Weights of a small transformer language model.
Size: 14 layers, 3 heads of 32, 1.85M parameters.
Architecture: LayerNorm before each block, untied embeddings, capped logits.
Training: 109M tokens, 3315 steps.
Each number is 50 + 12 x the weight over the matrix's rms, rounded and kept within 0 to 99. Layers, rows and columns count from 0.

# q: layer 5 attention query, 96x96, rms 0.213, rows 0-6, columns 0-95
# k: layer 5 attention key, 96x96, rms 0.216, rows 0-6, columns 0-95
q0:54 52 59 58 35 39 66 56 51 48 57 45 56 48 49 46 42 36 32 54 52 50 40 65 64 47 46 61 51 38 60 52 54 53 59 51 56 44 44 60 52 53 43 47 46 62 39 53 43 48 40 52 48 46 52 50 46 53 50 70 50 56 53 44 52 56 58 54 43 45 58 44 49 48 45 31 59 36 31 54 46 45 46 43 51 64 31 63 45 47 63 25 67 49 62 55
k0:41 61 33 51 32 45 47 47 54 51 60 49 55 58 59 42 54 53 57 58 58 52 49 51 52 44 47 58 60 34 58 38 58 48 57 59 43 61 47 56 54 60 42 47 36 50 40 52 47 51 47 62 46 40 49 51 62 52 58 65 48 46 42 49 56 53 49 43 48 52 39 48 47 38 39 44 66 53 27 54 58 41 56 46 62 47 54 49 45 57 80 41 50 44 49 48
q1:76 47 39 43 35 37 43 44 58 44 47 47 45 42 41 42 49 49 43 53 33 30 47 51 33 49 41 43 42 46 39 56 49 51 66 59 53 45 60 49 39 51 46 50 57 52 47 45 44 45 69 54 49 49 52 44 39 42 51 36 42 49 49 40 37 57 49 41 46 62 49 51 58 52 49 55 51 51 61 52 41 53 63 47 41 40 55 52 46 40 49 47 27 41 49 48
k1:52 48 43 59 54 39 48 44 54 63 43 55 52 37 53 26 56 47 56 45 47 39 60 54 44 50 47 33 46 52 38 53 41 49 58 63 53 61 46 45 52 48 54 37 49 65 60 52 51 45 60 73 37 48 54 49 47 50 64 37 46 50 53 40 52 55 55 52 46 47 57 45 56 60 51 60 60 55 46 49 52 64 49 44 48 69 69 54 51 50 54 51 48 49 39 56
q2:52 40 46 32 43 49 53 59 54 56 60 48 71 49 59 55 52 48 43 39 56 58 44 51 56 44 55 37 40 54 39 45 40 48 75 59 42 55 53 45 45 62 43 39 50 46 50 43 51 55 46 72 40 57 53 32 62 46 43 54 45 47 40 42 59 64 47 68 59 57 54 60 43 38 45 46 40 51 49 51 44 45 67 52 52 37 58 63 61 61 41 45 53 47 53 41
k2:49 46 38 55 59 52 69 60 55 43 60 56 58 50 42 49 62 49 49 38 57 51 51 48 73 59 40 39 32 50 43 49 46 46 45 39 52 44 39 60 57 59 49 40 66 61 52 50 55 63 62 41 55 49 45 52 53 62 44 47 60 54 53 40 58 64 41 69 60 42 50 72 45 54 45 40 45 47 53 47 59 50 39 41 38 58 56 55 44 40 44 52 43 47 48 43
q3:45 48 57 44 57 45 53 57 48 46 42 48 31 49 49 34 44 52 35 46 49 50 59 69 44 50 67 48 49 36 53 40 41 64 63 37 69 43 64 58 48 52 50 55 38 54 66 54 45 52 46 50 53 46 51 33 31 55 49 50 49 54 53 45 47 35 36 31 39 53 54 46 58 63 60 60 40 54 39 27 41 62 47 30 43 47 55 52 32 61 53 55 50 45 55 44
k3:51 62 44 55 46 40 37 65 48 65 59 47 47 41 53 52 44 54 40 54 39 47 63 47 44 50 40 68 46 58 63 48 49 67 51 53 50 42 48 46 40 50 54 62 34 44 70 53 67 56 39 63 47 45 53 54 36 41 61 66 36 51 51 37 53 60 56 45 50 62 70 55 58 70 65 47 48 55 48 50 61 50 54 45 56 60 48 47 39 56 49 54 51 44 45 54
q4:54 51 47 56 64 45 51 61 53 45 64 47 48 30 63 60 44 47 67 65 61 36 25 47 51 53 23 44 62 54 42 65 45 62 55 54 57 48 51 47 35 46 35 59 36 59 68 65 58 45 28 59 41 54 38 40 36 40 54 59 68 59 51 54 37 46 57 51 48 25 53 63 59 38 48 59 62 64 53 59 50 47 48 42 51 52 51 60 41 47 54 45 59 67 50 34
k4:30 56 37 48 57 42 65 47 70 47 27 52 50 39 38 47 54 34 59 43 48 36 60 31 48 34 39 51 50 70 61 43 41 56 55 50 78 56 49 67 45 50 38 30 63 60 55 22 51 41 35 32 50 49 48 34 46 52 46 42 45 75 48 48 62 36 34 36 47 50 48 35 56 53 42 57 52 60 61 56 59 47 39 33 47 44 58 44 52 53 38 63 61 47 55 56
q5:60 52 46 30 55 46 45 49 41 63 58 44 37 51 60 53 43 60 54 62 51 53 34 43 51 57 53 63 64 45 65 39 55 51 46 56 51 57 42 47 42 56 51 41 50 49 56 41 51 29 65 44 43 44 59 26 60 62 61 54 60 45 45 49 42 48 48 42 49 44 53 46 49 48 42 49 54 53 42 39 53 33 56 50 49 55 54 64 45 41 49 39 53 57 56 64
k5:63 49 56 40 60 40 69 64 51 55 30 40 51 70 50 55 58 54 46 63 66 53 42 39 56 51 37 46 51 50 50 57 48 51 55 57 59 57 41 62 55 53 64 42 45 50 42 50 51 48 48 59 53 48 53 40 53 52 59 53 62 50 41 53 55 45 51 57 51 46 52 60 46 58 54 48 71 46 48 44 55 47 59 45 49 62 46 63 49 43 50 47 56 42 71 46
q6:46 53 69 54 63 48 72 56 41 45 42 37 59 63 54 45 40 39 47 53 59 57 53 52 56 42 40 47 53 51 55 41 55 40 38 42 69 42 34 59 48 39 35 40 47 44 65 53 54 45 48 44 60 48 44 56 58 51 63 60 56 49 35 43 65 40 66 53 46 45 53 56 51 53 45 44 35 48 51 40 38 40 63 53 56 57 61 65 35 59 59 52 48 40 58 51
k6:51 45 49 34 52 55 46 43 39 36 67 55 47 48 50 53 38 47 60 42 54 49 42 38 61 54 53 54 39 31 59 63 57 48 40 41 54 50 47 59 51 34 43 66 44 34 59 62 46 43 50 45 59 62 49 61 54 61 63 51 52 42 53 53 52 41 63 50 61 36 43 50 42 57 51 57 43 58 44 39 30 55 51 51 72 44 57 70 44 50 58 47 51 37 53 47